python train.py --num_hidden_layers=14 --hidden_size=256 --num_attention_heads=4 --norm="rmsnorm" --rope_fraction=1.0 --tie_word_embeddings=false --init_std_o=0.0247 --optimizer="adamw" --learning_rate=0.00184 --schedule="wsd" --decay_shape="cos" --final_lr_fraction=0.0 --max_seq_len=512 --train_tokens=948300000 --dataset="wikipedia_en"
Each number is 500 + 25 x the weight over its row's rms, rounded and kept within 0 to 999. Layers, rows and columns count from 0. Numbers have three digits each. The size before them is the row's rms in percent of the matrix's.

# layer 5 MLP gate, 704x256, rms 0.0708, rows 273-344, columns 192-255
100:490499478512543435486546493505490504471462504461501522466461516493469505454470511477504539496465469468486527490502526516475511487503528541484519505448524475538480498503563467475518499541478512
087:491521497533483512507535478503481505486500479486490453537509506484481521485502500502499475512489521539517500501513511523498512452482503435444467443507523493496490489507553490496485512485486504
095:521523428504507485507567467468499536518499511511464503535530474496521476493495519509496517486487466444519463500519497465477511531504516490450510487485538541511548515510509517535486455483445542
096:473495449465510480503496479442497463497504512504507559475448471455484487495494489519454499527573456484556446535475489520471489481503536507488516556458505523454512464485472509491470477495522462
099:482515481509489496474501505502448466480489542494489507511495524474513487503504497503451508540443443478502524468490535470517491516490507498527502459492497520510525542489445490582482526464459450
102:542525467497478485482488504463495489471486539494469486492446510517502508509502473531533506488503458533516485480495504477530461507486495498570488510487494522513485469465483515493510506528493485
104:444491483490497486510536509484502511515500544539488494480506532515482574475510453501483502494474493487499473539476529523488488479556522438522520522501541502504514530492455482520526504438464486
103:545499482537454477489528465521525477479527484514475543495492463529506480499501520456537509500477490472458483497511492497485472486525481452516478542494464582496539489513489524524513524504465485
105:539489483431500510459441472466466553470528512470491492485493508487446511493522458472494488497476474476449518504514473530544488488495468510509520536502468504517541515493459449515510528477542513
104:491486492527495488497511506512544493538499516483495509466514481553506489532472536574520516474524475556505486532485525483443517478498525483530482511448500498484508536462521489499494516529509516
101:525510486546468486503528490499495506505515523537498450494489519549511456503496508508499562530450486493509514502527483529495521495496537480502423533491484508504474532466506495510507507463513508
099:467505523482552490474506495509489503477486512557496440504501516521495488460463501460480512503483503519494499512456528522491434524518524515485481497525552509514513558499479481511541454488472466
099:497491465513479533491530515458550513516497532532498488482509515507482487465499500484448503480505486520482474503466482503497478521489436496494499519499544478497513494476551525500551480554475496
098:504485468518460483451508507490491503504509469534500482453463480535478465474520557497529530512527440488483466509481479499454459495480510532457515531549514473489489456468496482511513515503477471
085:522543515521544521497508543466510509532494491511485516494480520485533542488480519481520486483523509509505475474488514518511529533498504518516472491524522475475481505490514493513524531465495426
095:542493451507495523511529487498488499474477506504496509504516493520512489521540530473511512469500455480507550524510531499505515458490504510534485494482491492516498548498476532497500508479505461
099:468474536493506506428496519453502478518532490486500540472481479488545474518527519478529468473498503541502507502480529489527484544512510501473499492486504551519500518513507480490453518487510494
099:543526474542499544477483521511485456467517517499508493447511515480511484471530478459501531499495521487469484516540503452516534471462477471510447509495482512464481527484545468515514503472502495
097:474539517511499498462528482473542498489498508500498493481496474510562518505483525549498517487503489536491495474484482556498503462485443507505440508488506461481533450488491510488527530539504536
095:510513470492519510475478470454512518482493503476534536472482507515491485521528513523456505469498475493505493526516446499470470468532513480495480478493536477542530465504508473434534483519508443
100:470520455486517519508549486467454488541473533515500466519527482558464511495488477454507512488521416502538501524516544532514502492470508479478492544512482496499505501519504464513535493529504506
094:445511505501494487448460480515483493466486567492478500496501501503511506490486497536487496497463515501481521533484519541486542554514508530506516468503510508456525542430502486487529491540484466
095:492500518483492456466543493464491458475525475511512526505475512494533504515513504528509537489500477514560511512521480495510492514537472548508510529534426498501474532477501513477539448469494475
110:518536488506554493507548510469508460540510464499482493426492476518506570534518503489485525483477483523503538529530512512553492471496497502497514497453527454523523489488476523537550537501468506
100:479514492509501499499530498489507500485532523533506483479480499511493514473561492508509530543496489519501516539512546495501510477521514486512507496563511521498495479483456490511531505529537504
094:459523490446513484494496475525537455547514501483499461501502505477495542470491442527478487462503481531508520496538468482498495549530495515519522495509548507474486504509505501494504514463498506
105:522498522498528509468480503516474495497509515511519535497508523459510540495509503490481552475497500564487508516490486507498494514488464500526471547492505485502532527526501442504447505494523514
094:489515479466495465530555473484577492500528501511492481470511462537528498503496533553494537480519539499486471488468475511486519493524486522450517474508479521508474500528464491500530531500482503
100:518489468502480532510462476464488487479475511476509523481473485505524488527475514520530518503477470487537499500499537459544516514480487503520547563498545569522480451488488447536510476482507499
096:470496504472501523485490470451517514514460502488470510561527465474521521495507481499521501481487505510434478528497515493508487473531488496501495483508524465482501504564483458523492506484479493
100:501483481496519518535492476482516491485504471509499509413502528537501503468543523493487450482460505527543509509511522515516483510491505449469474490484492541482482481533501452481521475509520522
101:475520504494551488528531463486495511480487476540487477499485453540485501515503509504475538490480510491505513497499473522456470491551546502503476500482502491478534477455529507539555502515444517
095:544459454507461513493466482484491508506498496489507509518524490473484496581483524441492490534486479493483525520493524463529525493520508462500475446480504458495477479482470514540509479488507523
088:517480475486507522485526517505505539499527440463497507483480495553474503542491531486509462534527517467460475484458491510510512519517501467504511474555493555434505544513493491471512553529507536
099:510528479459518490510549444501517487548481526499495504486529505495485481504468535540517546525508473563485449495479493527519503542513518481458487512520520551500498458489486495571523467465442528
094:481496471492466492486504448466522493476469506453523520524520508491486455516428526512529521509450481479530503476550515488501519465494538493497503502512562513499509493506488461521500511502454495
098:534433500537494471530510526505507484474494480503508477487469479474560491486513473484486534481510496480506475537494538476515501450483488543517504496494487498478479533444520538496493547537528505
097:549561489522498512469519460486496547495523463496514513491479543513485467491453519488520507485501515521535514478498512493495548511475480496517511506534509543491511487534483497501507509479494490
093:488448498509469471466478503517495537488509491465494501525519504491502486471498487506487457536495465505486494481481509499545498492482485493497508498485561510523491496508499490523480508535522457
100:486501483495504542536439502486485488483484517514512468476525462552449562514458501438492489522495509488476499470485491487507468509523517511524498506463497499529522509494523484547491495506461489
108:544517560481470495407470551505473483526556528447510483509499492536517465511520504494525487482532491504517485507519463534565562502476479476526466480521456511534488506517468510488535500470546485
105:506477501499480509498485519460543495459487534447475495514478513515498502526528534490530502535489463515501467553499479480473532497539504456472504517475492516499509518485500522514482491522510494
093:517500448461456463506483459489474503466479494448514487487460458494488488533507482492488510506495523537461509523495510491496519497485515482474495486486497538501478498450548465491510530537489503
097:553543501537458508490479483501563481509532490520490495509491489537487489492474498488541518524485483513517486464515514496517483491508494512496489466485525548493492488515428500487524537516490479
104:513523505484478515561502486478482483487484517521497495523496509487505570511510481519505472495446511484528463466505537496518473501541492499485544489490488547495498507486446477480507508521556487
099:543548522492535465516503484532539510483522521501487507499489474527485495466509499504543513480528477522486461499496496476525524479507531512528515499501494473518485422467477504554549463535455495
096:472498455516502517465547504510508468491536517513494470495511515491538477479520516520441443490475457534447520499485484461507472493501509509479522526466448523525522516523530483502534513549485512
098:484493457494482441465475488471450509509518503469482471459541467485491467488523506509475555529493481470532472484509509509496465548485512528522455516506537497466525511480454429501522484541491504
099:509533493448484523512519496448506498552487493515481474541496510516507523517499501528497504526460484555507547486511477515539484508495487509464477515473497468490517521501420513524503531452488470
104:527523472475524506464475500490459524518510533548502527494473547503471529481486479467517515473474515523540480515505511517525475497513535463491507520517521467521513483530517514506518481508478517
098:528499529551510537503501511509498499501519546484524490464524478439482487495478490500492503461464506493482503482460544537520511488507474495504491541504496516498496553506494513537445551522482523
100:499502506491463504430532431472498450493520505508517508494485453450524540494470475499482541551458478541483519504522487482502495504474503462508462520486501498545507502521485444529526513521490484
098:462525473506496474483493483462501545507507552491470505470480509503510532537484497478506502465502496531484516504485535535528493487534498512481488523479501480527472554513460493503551513486491514
102:525492511507475471463516495517494500515485526488498500505494458488516472474508494485498515485502506502509470516505510468496505523519437504533478503500491543443539481475490531478518503512489492
097:487518530486483497471492503528476503466520486508482484495508496523472470487529523527508475542498508522508489527469495485480462513542513526541523493523486504491520513486485522479540511513503503
098:466470477488488483506515506489516510532520514510513482467449457502495516485523499520483543508475530462501476507490489480491460503500520422493520495536509494501524521470457504531508540478475499
110:476528481519476520522513444449492488459498492494486461485484474499510542493490494522509531568462461498486515505487497487485473523507521493523487485500472538504525448515512532502506480539466448
102:528495517486519501496521503504493513486528452462501477474506524528515440448486488525532511503500442490532541493476501527537545485476491503516482522526486548500542510526469488524510536517470468
104:514516484513499489510499482498499489466501497485493491521569506539544500499477482551514479491465471499505492522462540484575484515526508536481540553463502519491460491499514480527508519508532523
098:486530507545510507471557450498507489469508536567496480500469527501479534502478484495552503509489459524465510461533487560486504524505523468478509511441497481495558522507518510523506523481460518
104:547492473517504504514501475518528499509471497484472512471490489503515492485459492481506509493475498518496502508564497511451503476515528512541494526525481501499528548493508501539540487523475489
112:546511505496495541482500474481424486516506523504491508503466516516504510468529516462510517498521451487480472481506531531538495496489517498495501513473497548526514568469467523523482493525520536
097:504482486490509506521486528508487562464457508525481465501473498481511539478500503463462466508483517515455487504451545495513458504502500485501486462476554472492483491507539480527504514487509457
093:549460514483485498483540517494514469497519545502472524503490525458494496512495550491492496498532532565494529542507481481525484465512544514506504517499516525518500467494476502514505560482503514
102:494530530491538496496492478481525481529519482550475478513480510488535524501509527484485519461513500500476486534480478510521477493490477469554491531542527511511499495483512504542479498551560478
107:425496478532503471517536454469526512488459502488506483503521536499469481528472492509493501531455477524480534470505518486478465473516521492503509498512523514478528473487474471504492483521488495
093:489468475494466518534555527474482492510518464528509502499455508504534495477536473470499502476482482489514543515505488491493481539482487464471537535477510534476509500581513474496503473534509527
094:497509509482470481483515476465486514475537532496517500454493460472617473467470502481502495490517477525516501503482513466517515482482493489476512485476521527517479480516485535486494459525537449
104:492504445549500518472523457454541521545501515538491495495485484488530484507484495515506489562507465483538488496520480471508514517468521489522462490530528509503499559487492496501524499523492485
110:503530480465498523491476493517448518504501498502489472482478528493493532443510431502451505516495492528539514489516500498474530500510521531533494517525475497529502557507479465570470494510488476
119:468503485529468510505485483510458488449495495490497518505494508483496545463494520501501571534471503505498510502446520464506514485536523502555501473516472508509492519492522522500547520539469532
093:535498495448470519519439569490510471494471507492503510493521474492535523529479503464490485507509466467490504543472482544516497476533515472482482504505534503488485467493471478488495522492497550
# layer 5 MLP up, 704x256, rms 0.0658, rows 273-343, columns 192-255
099:485488531537504464474494497499493520525497530476519484483525527473493498520503498466511503487472539509487466450445517509496526501482507502519513461502478473524521445463512486471525513534457488
091:492502501499505474491489484530520506482515532522470475505537504527492492520529535536470526526490491537481485483491530492517493478496443540512511477532488491551447509488532509547506495488520502
096:475485467501511506476483488515490497498479536519499498482496508500518478494503554526462526549491522496498530484508484480473521513507543497515497521476480489485515486513484472497487496466473492
105:503463491479441468472483512479476496555501487501503532484489481488503476466471495546486498513516522491550429522477479477523502501467494495429468507533463552510454466527473501510477454441533479
099:487478524461492509548526498526515532503479464493508523474561507517498487457480502455527500486469505541483502458498477520489505508434537503472514449508513499519479492560512517481509526489504505
099:475510492547520564474532496518519486530529456481497510484524475495504480493472481494479508502507503485514516518495560501521514519493439488481499508516477491539504547501498510530492528491479502
100:500498447515539521489522538506505501494484526521522491476477528449483499501501554488512498482505483508518507514490458515494506478524512455512503541493519474489515494495482510488487487495488484
104:520496510521506503444500476497477537508506530477491514510461554513474507497500489500538496493519499470510516507568524492533505496470465539515472556515482485499516446462491516500486518499511503
098:481514514481456475494530526475514451500497478533497488523510464520558519503491487528516506515517473487519484452504549506488453479477491484515484496505553479452466512470492540481466498490494484
105:500525456525531518536524488491488493429507490501491430536497519476511531477495505491487461505486488502509509460540501537521478517527486488521535529517510487522503466535459514517537509479466526
104:531479478545483499466525505511516506544541559509466487524486491504520507547483483523477462459494509476486508470556536489487542503479504446531464508481498460513536547475479496467510468532520527
100:526536461475500470500510467490508486506480569497495526485521497502495528490527506501470540508527500554487485496512506441500480493494506487492509532499502549491503457490521480512489475549526551
100:548492481509449485499493490506504536503467499467490542455497488526507491482495487498528574564519517523469501514482536482524505505483499524512518498523539520428544512477494501557517525501501499
101:485492487500514498483482464522504537506532503544497474461509508493551521501509480530494495496529504519534497508531498522479453505536484453503521492530479507530484505500514519461459535496507463
092:505492470551508481453485519495461516481464485482500510483481534522461508492519504530480513550525486528474479483484476505488450467516554507496535508518475495500506538507526485503529445493478483
095:500513465506486536478520479503451467499520460536502469478483498493515488483503535493522491450495547438497469539455468482458477486520522491483492502469492473504491481535512504489502516492473520
100:491470497491503520475544499513451522511498504495492473505493456515433432493489524434541512545488535525511505476482528510526507496494485534497508534489521575503496475502518486469570542492485454
101:494487514513491553522495512449491531459506531514512494508488503456519497439470510516543489485485523511527490495480529495522526478503515476473510450453461537546518447484489487514500469504524534
095:496479547445491566468529508506537503482513458490494528473534489539497501509468485501494531504529525509511452472510503554470490495466442466510469455552473528483486519525461528461499500462526506
097:512555474490535528451526490525545532515493516468491499481502501483499503496508500525486520458468463494476504526500501497474524483489543478475501470500483503510511451532510437489472508471535494
103:517500516507482498487505468520491507489484465500517495487503462535509462465527462508497497511496514495455525499481463498494550516514485465512513464559503512498529476478510458488498504499461496
101:542481494488471505492515519458474474512490513528514561517520482487460487430525503464517515492512506451498482483499504554555507492485517510504458511508505542524470502476520509509500509507504461
095:456513515511484474528500449512506529466530499509488491464512520513503469468486530500485563518513464536483525500471470459518486506467508513511489512528493509484498526491536473512486484487460472
110:510538522540458503496494487500532523477521478527514490520524536500520457502501480500534479490503489527510521455480468492477527468496454471523505473502495519528535529507495482483496549470518513
097:488535496533536472461455527493513525523530534499485507508517505480474500536512538491496497533541497512514516474477469443521471521536499477552503492467496450485479499500599513513538565494486499
098:460511481488460496518544480490508506503499517513514564512515494529477466446549497508486505523453482494445486517520521488453481536469524481518525510482444526466535531445499497507483485523478528
099:476503511485508533489469528501516498558487487508485518493516509481475502493470537487513494485509541476467512512513499489515519477489496514495509483510500491488496537462494506502533487489510488
096:529528520496496494470486535488452525505473486511487467516474495495522492537482500520543508545515475484540486492506534480518468482476518483524505497459500528485494481523458513492483554513545493
108:524487485522492505496519471511454486503487518533496491520509517502523441459485488507499544522484522487518528496472496471470469487506505506509549477513496468482518525479558493496492541527481444
095:511456495492501515471535506517498464515477509498483503506462517476516496490477530503562555495415535503513506470516513519529473498486554493504517516491539495507518504483488538491533493472555475
101:479475501484512501474499511448468508508495499526489527485512514499466511498524515537495493515515497497493449514462484478484515490518525521526518471519481504512469497500512507501468528498478486
107:497493510512502535519489516494511525490535514461491504492496529503500519508552509530502502444544474509525501496504503459508501478469453496534501511522502468501470474499469494479460501504549459
099:509485506506499522496475515465460487515480485524481515475524542500492498498518554501518519505487491484493545525472549481486468479548488485517472478506508492501563485509504496526540530503534474
091:490519511508486470558496532530470529518498484491506504456542487497530511512518522470508495508507550463511477536490537520531502477521524494461504480537508529499488491497525454484477487538450506
097:508553520481492435478488504504477493515486511498501476508493519495505492508505486541504506492506521513547478511543488503469481477507472523533450504552482533523522462449504496482458515477545518
095:486498493490522503459486504509474488520497498556481474518510471487489537494509545516473520491480465509555497505513467445478487507484494517526462476526533494503532517523500457510504507501474503
095:505484493475534422487532500492488504494502569537482480485507451475487487490435496453509509519506445493523488488468564483515484528482474493481509518496473477488500534502526492537500485522492482
105:526544496512556515513498533542495545488488436518511544459511533510478465486503482523532518493526524504480535485494452468494519518513478487519519498481498462499509464499534500473474517509501482
095:512500504499502470468522494498520509475483545481502494500447517506502503490534507493543546508439502494470525496524507494557498534526546502514536479478455547537474486514511464489541475460458488
096:518482487520454529489481495490497565491477518476513468488474534490518515474475474485509498513459483526495484482496553484485541513524517536476555492524499491509481500530456481508499482506485474
099:478496515513502499507500477493522491491477529557501490495497480477486497505467488506497533504505482498509461506521538474509458489531510531527514538462532501538494536476451495489501517511519441
102:469513482471476461486504546471504471550453521546499485493529490549491492524462545493549503477497499509466437484520474508470501533549530510509534503493464501493518459498494487498525478475523459
099:505512496484453450469547460468513432521502486457503489474518493482511492546520505483515506509523514505529518460528498500469533475489483493460511469506520505509504515455499498489493525511515529
099:489514520547493553497410484501524482519484510518495534456510539499518473475530478469515517499502516494492507485552466485481490507493491494507530523521491519525534525505495508507477470525501528
101:494470447475499508519482502518497543501497511504486482501475475493493511559496484535494482509479511517491506459529516542524494497493540535510485493484469506470469526470457525514513461511483508
098:459506561486514502485510523474525482483518513468498510508505513538508545485489541515497472485494469486502484500491476518522500498496460528487490486490538460491522509517534532479461529523500522
098:503514500498505470506499465482551484463464468530517530491480512481455507535494522491511522515464466500527531480560532517504540496498479439527467482553568454497528476446474510558508525453494492
096:545487540507511495495522528500501530516506539533484503485499477447473548571484502464493516472470508501547484491486535467436489492531532528498465509516529495475464532480467490483491515548542491
108:462467529519475518494487514536448493502496494491501504475501524532514530545489489500463504481507518506510509526508499473480499524505465474539506488514462461475516492510555509461496512456542512
102:517489500477479478482518501504522461501496515488474522508500535497519513489507494492525499504498491488521411502505456514458458488466533489510510523533487496557504513504509497522512478514514523
094:541489453556496538521507526531501504523497535501506508520471465455554478457514463486483537435495549515487522503498508510506486506508450525536482567513526492510541516491521469512494537548529454
102:508508485491487506476509506514543519458504507526503509512486485484475506506521525538547502495472508516521543504513481513474479463530489514533548554544480561515476490520501522515512500521463475
105:476494509496529483505488523467498483501472516491515508531459511481516499497481492468492493490519502500472506526514493529485510545500479524490501471519469504480477516497478487503502464485501467
101:488561502494501510499492464510519439493537473510509511507475521491491522524493499502514516489469502499538508506545506492450517552527506505506542503522478519512485547494518511535506521495515476
099:476519481543541530497485497480520496495506504485484510453536535465541500480521488493502503510504512502486519502503523473491527509504550521486521525484452471526531489554498435526483473484496520
098:530489496456492499452480508518505529433499521493489504500508525504490557459540492536479528515522479510489488479517460493482477499512493483518488524464522478553501491485519534498507521503467482
101:488521494492477495536507477430486474513473502529469481533522470466500491523455494527505518543445506555532509492511467496481494516520533510511504484523502517502499453488502493510487459507511486
101:519476532475502473539511500442486494467464529464509501501541494498497510499504524516544477540470514497552488493465524473489508457547503472513480476502468510528543515509516529501536473538510507
096:525512506442504483575488500508501501472526508522502483506469487513538431495481508480522516480480480516495497518497496483449493485469541507510495463494492513523533483478537503468499444531449492
100:469474500501488489523502471480512498477497520542478525500506528523503481486476524478554498544530486475475491489519516509514495494439458483463491482520511530516571474457512514517498530512496500
103:444507522488548497468442511469535477496519494466520498476482506483484479471533519522509463504508520530543532473485491500518497472536441533501510503451490501526469494479474502479475512487520487
105:501484501520514541474457533524501496496507511434498467480510458521486518512542503466530495467531478483554471479488454510499477505521489486500480515469514478469486515491504491492524556504576532
100:534470505500479457495513505502503499452501496457524510515494537489503518511539528556514473533535525545486513494522522541520458564483466523536455538501522481498484502497511501491477508482512553
099:495560508517503499522499480521484564509492547511492551550489501482511486502509476479491503480535529502484519463500516533499549571496532493481501500532493500530510508522517453530457475517480497
104:491472482527460501531513525476468507505505489489492480460518508551489527483460485486497495485448502473514472514487512496515556526484471493493506498498477483501495500465456539506511542449481493
109:510536530463503495459525522490506483487572529507477471514465476511506475484527525508488548455519468504530520523490492526529542520509470489470529509476507514500506503455473498502544517493525502
097:489490473459474516519534514499482486478476480483479492506539534522544510480474490527479483543491473495501512508507545498539533502525528516480475527505476467505479477531515531489497472531491470
098:495479500555504527528473523500502474520521487515490511518476502503489477493519477501482469458518497483537525517507436480500482475431479470516484522508513483434513516523528513479502502527524491
098:512541482530515511502552531503485474498515480477496505554554538497477514471424512447512445466484513453479471497491457484536489537514504496505525498473509473544494534483482482495476498444509520
103:532492503530494486470486551505507496530549500501472495454475533453533498496482508485523485520501504487478542498540479471488509459487518527490454483485519527490525506511526513501505539501515491
120:491531488548501488537463552513464536479516484509505521557470521519505555514497517450515499540481469503502483479533475532491491519507516517519512455492470517521493521508492522529474524520506509
# layer 5 MLP down (transposed), 704x256, rms 0.065, rows 273-343, columns 192-255
092:502560506445498539543484490522524490475484502498575548505519515577498516506452509507504522520486476457486529491483520498502486448497479504466464518489492491474488524518480472497528488498539558
095:494505493476519500525533498521498506520488488484545504462507493533475524531521493508475493526490467539513505523550469523445503471498508476477492455447486503518474494491535497546487491503509489
097:532559534475521511506462508490517490472481443504545507481481531514520527503509477487531486487507541509469515494527471465530461495515517511516546523485475500515476487499523507478507478504518512
102:502525472500516509554463497525495488510500515477518502535524507534489508545494474545487490474462513449511538408545479466525508469488510458509483470440480484516492471536506482485535499496513517
099:515479489518509493505487486523485521501501472551515458521486476531467501498526481520594453463519502513498503508489492504481508487509484489473491526501503474505516492496492503459484480533531522
095:443500471550478477464564457496507478486516486505431489510469497505490492484476483517493536488502464485484506520477562489482511479475434477502471463530483514502472496486474514521543530494504490
104:513498461523513459517492486485494497455504499464532449485492493484518489519493544494506459487507507513472490406497466490523452485527502484484505517487504532551500493484493481516492520496504504
107:547492472510491539466536471495489471484501519514512500500505533496468502488494476491495539524455514486505470508505502551527498449536454526495503539543504498526458462482502493554474504514492451
086:503541495493526503512451482493473539520501516478396479459451521504493505503461510493520484483470475493474491585487484487506483549499519522508521530488490524535495494476472479522470496480541512
101:478511486541512514520518482520522469509506505478429484494519494533510516540481525497489510488520460570504493475487524522474508481507493470548495526508511474550486484516511523517505482525508504
104:472492499533498477463535490512461519477522504514554545500500509477489480574503471493489497505493493478449501484488507524522519516511509473522480551475454483505495542490502512481508501500459515
095:491508518511520518492497484499522490492526495540403543506510521521463532487480541495493522493455497543502484532458506510525472509481500500508501482506515472501485485503454535549504485516512493
101:533490433490460498491516523499495476519504467486509487453510485500495495489451480455500527534529515522512525582504506489560478493499521471481498500472508493558510482472448480552525460525484513
104:466503502497510478466471513489519510506498495501488501526552499463505516470523531497517521470497527455503513503517480466521492488527529449457531492526510545506441487505462482521590479537528501
093:508547520520481538502464500489516518491481487476555516494494478538511513485503487536499506511524495510497492470485547504490511496476542513481458486512484470482535526531531513536530503501538467
099:467507509460508479506448527501543501468484475461467487490563505492526512489458484514503479528501473507475507422497510487527535519503513541508496475533514529528486489507520483523528520546519461
102:506494503490516547503514487517454451518466509480519508504534443477492547534538509459502505499493522508471469441498494456477530498440496477479508505504517541526465469484492496523515526559462488
096:516501484499493511529473455529493550488432507499396520494494558496499526490447461512484531424528504502482493559482488498490478481461482447520474501501517468478479503537522489500487515520514477
100:513525491495491495484467517502504513476487478453418545443533473490491482503507499474456495534519491504523483466494522497492521542511496505504523490525512486473518526512444510508495453472500482
097:517497518523471496540501495567533503492489490528525539499501522483527507470435481470496544474469490520517472440535506508532534507477519473537478478530510514548512530508542474545523507488500508
097:485523520489459465474510475482535491483501507490391531493495540477493483468492481555563493500442533487494482506468481488485505480533507521506488452506544483504507513497508467494482509482502517
100:506524472455550497529532506441533487514499458516428512460484525491498484480505505468491522460545484499524497517507488477506460488463486503476495476507507479542526516513478497533462533494529478
099:452484522504479483481479495509466501479557515488516497471483464518484522502469453527540572496511487516468508585519522554509527452552520484504480472488492499488459541517552510451473489496494487
111:482563525520534490462493498514536491513516475488489483482524492498488521492517511529556520479485517497482551547515441510480516451518518508522538472525529457525449477497521472524504507517516515
100:466503522499438470483524481512501513487497534517520498506476524502498519498531480531474502503501484507526471521487477507489498529514548477517542498450520471514517508453480457554522488510524478
099:504505532516527497490468524443525537487467479540451516477494499505520502475533489497482490514494492493482501549491500501477474551482516498547517520506471515506517511504548502500494411516496467
093:540486470484506470511540493470483518513555513485421499465520466503468452503494493544522511503492497456467510547525506477482476484482528523478492512487488524530482486458504524504492501507493525
098:536486502489479484532485464501493511468559512510531517473472474508468513471496490476525503494505482529498548513471518478488483566525482492500506508484492546532490512500491486491521512543548493
101:478515463523495557482497462509460496495481501543429507496505506487508491466514497501514511458480512469499519568523540485496486441478494534519513489523497510465503513484506516484480476524494420
100:504491515456483504533475463486518479508474471486519507540521536481537534466523479520528531478515454540455490565504516493545476533523496459545502470503497497509465495521497476518490487495506509
103:479503495528507499459519538513515496503465498494563508486500486501475531490501490518558515458464491534484535573492464442481435501483462501487498494540522520518480519506449475544536503475462496
097:490483473519539521529502503539488488487469486506392477468504497540492480491459485497516486513504509490537568515476504472493504479517516511508480471506519502485521496485451508502485502528489533
096:500531496491488488496520489537508495509511524497639532524471509526492463473501458528467540475511502494489465500522501509507494508514470507444517495522460510499480510491483495497426477496445513
089:486489506513468489454508465474500502473469517526537453510520539489483505496502521517516532532494467529493493517535455498507500514470492514509515518478509509527519510520486474507517530468508502
101:516504520496534506490536514521534481495535535525511501508500482510479537495491529506483522524523516494476525481537549497536491506473483498462537524532502510531462506547506477507491474457499492
096:521541506505473472513488505512516519490483495471484489485489531538457488509434477481548522509474524501498495419560527545506531488521521507492520529482494511485479480506519502530501457514484507
101:467527488486539569472512518492501500459529545516430530518520558497500491536492506486500475486505538485511533445509443544495488513501500517515520549501501479526522464547502501494505490501481508
101:444474501498500482552489535499511445516472539508526469518521446496514557513526461483501516508488510489486481578499502500506434481506523506491479484513490463484495521472559486471486450506510525
092:498465475480481490465501526516494526507500490481399510527530485484519500484476515496478499530470509497502500509487455512506502467463471525515505480521510495510520513471502508545498519514508506
099:472499498507479479511507473465499519472515495555514491501506476468489466495522491485515490517505527468486507495509460524496439492488471511518502499511483484503500504451496499493475508479447486
097:536517542466499528460543546521528493531527527466477483519539507534523510492474487500510484455550512477562482472508528527517518520490495510519501473514497494525458485458470519504503483487532489
104:450528481531501522509504527501506485493524519484509521525514532463528507532498506496480476485517472456507485502509477531455508502533519503546483474505465527504520556435506540494529489503468465
099:490498471496475516517505542525514522494510520518545447535430478494467474491489462544485516497477530490504510544536521501496470496520528450520506492494505546494495495488523509486536496494480452
099:500504531496538511525468486484462475483490532528473486486460515476493522492562508461507505486437533524467541551525473498511492497484468505497491520510478476523522472541498510501491459494486505
103:553478486466474455488488590541489504486427510480550499494452491489494500509482505510476514548525463478482459414502473512481491531528514475538502516509521506497494496479505508504499543520502502
099:530447519505541531496528477485537500508475518575482491500512466503493500503531519520480503489469540490496501508468468422510436495517492511473501503468527492490512497506492473485469511445514508
101:549505449552522523503546514508487481487515486516447456504495478506454505479540493503462481528497431507469540552490482482480460456499466481510467528548515493520514480491516487527541499497516502
101:495520522472473495470501462480530491486511473523517480532511506471470491479497479511524521509509496523485428479480490495508513502474523514526459477511527515483459498496478488531497498515520494
107:462487510547494506466532509510520499479486487474421506460522499521495515503500528517505476522491521517515495493487499506449515497549469472494539524505461477535498506479579510496504481484473510
101:519483509508470478514534515546499489513555490484504514517506520485502530524511527495518503494483487476511457526499501490501508461493499540451512460523461517544487533506517514463483480500528523
090:436511494503478490521503491496516479525474483506608484526509489517476496498459517480506480524502472479521496450469495489485467498482552492476509448476489515490475534491488522451481495473493502
101:518504530489524521496498528495517526545526492504454462504476534534490504490488476518483515497501483530493502557498475498512538518483471474498511490455480486491519528511494482447492508554517510
103:480489491499527485495456529470499457517521527493514515475447524521532504515491492507457469488472492541508513526499489534514499511508473536485489512490486508478486546511476468523529479471521514
100:512458529471515541467530476510499510504495508488425481516537515456473510480498529498520501495526522482469512472506497494503492519553501500507488523522481529490497466486477529481524520496521513
097:494481507524522517471494481496469461478510546511412464467509492486492458501504483497493485490510501489496499540483501470516481521518559505487569494490453483521503506507483450524525475506463482
098:492471492496441511487484491495549497435492523456535468486494547473501506497530477492488489536479498497465511446500490498485475512525514463493524481529530491475467456524496467506510520490471538
088:477522509461449520528492466477496518486402469513656514520506512445471537464505497532529490538471484516459496490461509497503460523519490494509504501497486522512516506517488509511502514498477515
103:504519505493486466465528474488472477492496550487555479486472501498492546514483529481540490538505477471507503634463511473531480493486541550528477546530523498472524499477525508461517466531517535
103:473545468500468467543491508497514544502537508526476467492515510492498521509492473427512522519525466489475525494545487557475528450463536496470536486481523446510488492483538485524513482514505499
097:485494464492456520487485492515477480497493513542586520484472525494500483523465510475505492474490501499495492445476518538487515486475437508462520478567526482507487475477473517495518481480549470
102:487483518509470507480495481513516510541502518526497515529473525478502506498435467526539515467492547506503481514499494508500514500510493522528460493494511499488516494501533526513514523518493494
105:496482462509500500516504488487501473515540466484508480546475514488473535517474498548508507517509505500465484560496539488514523516514509515558500488524486520525522493500477514514507477536517478
103:514482497498495514530500527516484502498509489502498470493504479467518505481495482489535470490471489493505483503480521486525501492483514495475489482477516489467490508556539519495550499541490481
097:486558520526531506501457472508475498489504476503398500546508444521518525528513491442538489472478497519503510518477509498501550517497465484494506507538523461485455518465490526497486496491529515
110:489508459465484501531483463495477488493543522470444536479486495501468504516484516470465488501509502479512486526547535467533522501506520461516497514485492515473475560508458529538523484483499513
105:459497475502496477514527445497516479482473478491499467473528512502506481506490518517514498543460467572478512468511523495498465478503540496490491524496511528493523466501509516519458499485486491
098:505453505510510500491494510520496527487545504468550467481504517513496534469507480513487505531473518532516481488522529503483458523498478500476568478482470525498497517501453478484488530534508531
100:490473509521531497515510512519511504528509474494494537511503517498451516517513481527455491461486519486479506527524511482443515517480527491516458500485487493499469541560525514532498554497537515
103:508535537504448518487530472496502529516506500469555515455510504505491501512462525508472495477491479518456494484479491515521502505528496451521484530488499531510497508515507501502512507539495504
106:517452484481478477487484483440519491487447490531531508519546478516495475539503462501479528484477530526475448504507498487541472506489493511471528471502504527483494504509504514489476516486469513
107:495489519478503473550477482519523486457488469511605495510457470487529559487491492489505516486492477473488509499514518527468480516482516458529523505455519560494508480503477497526500493510505490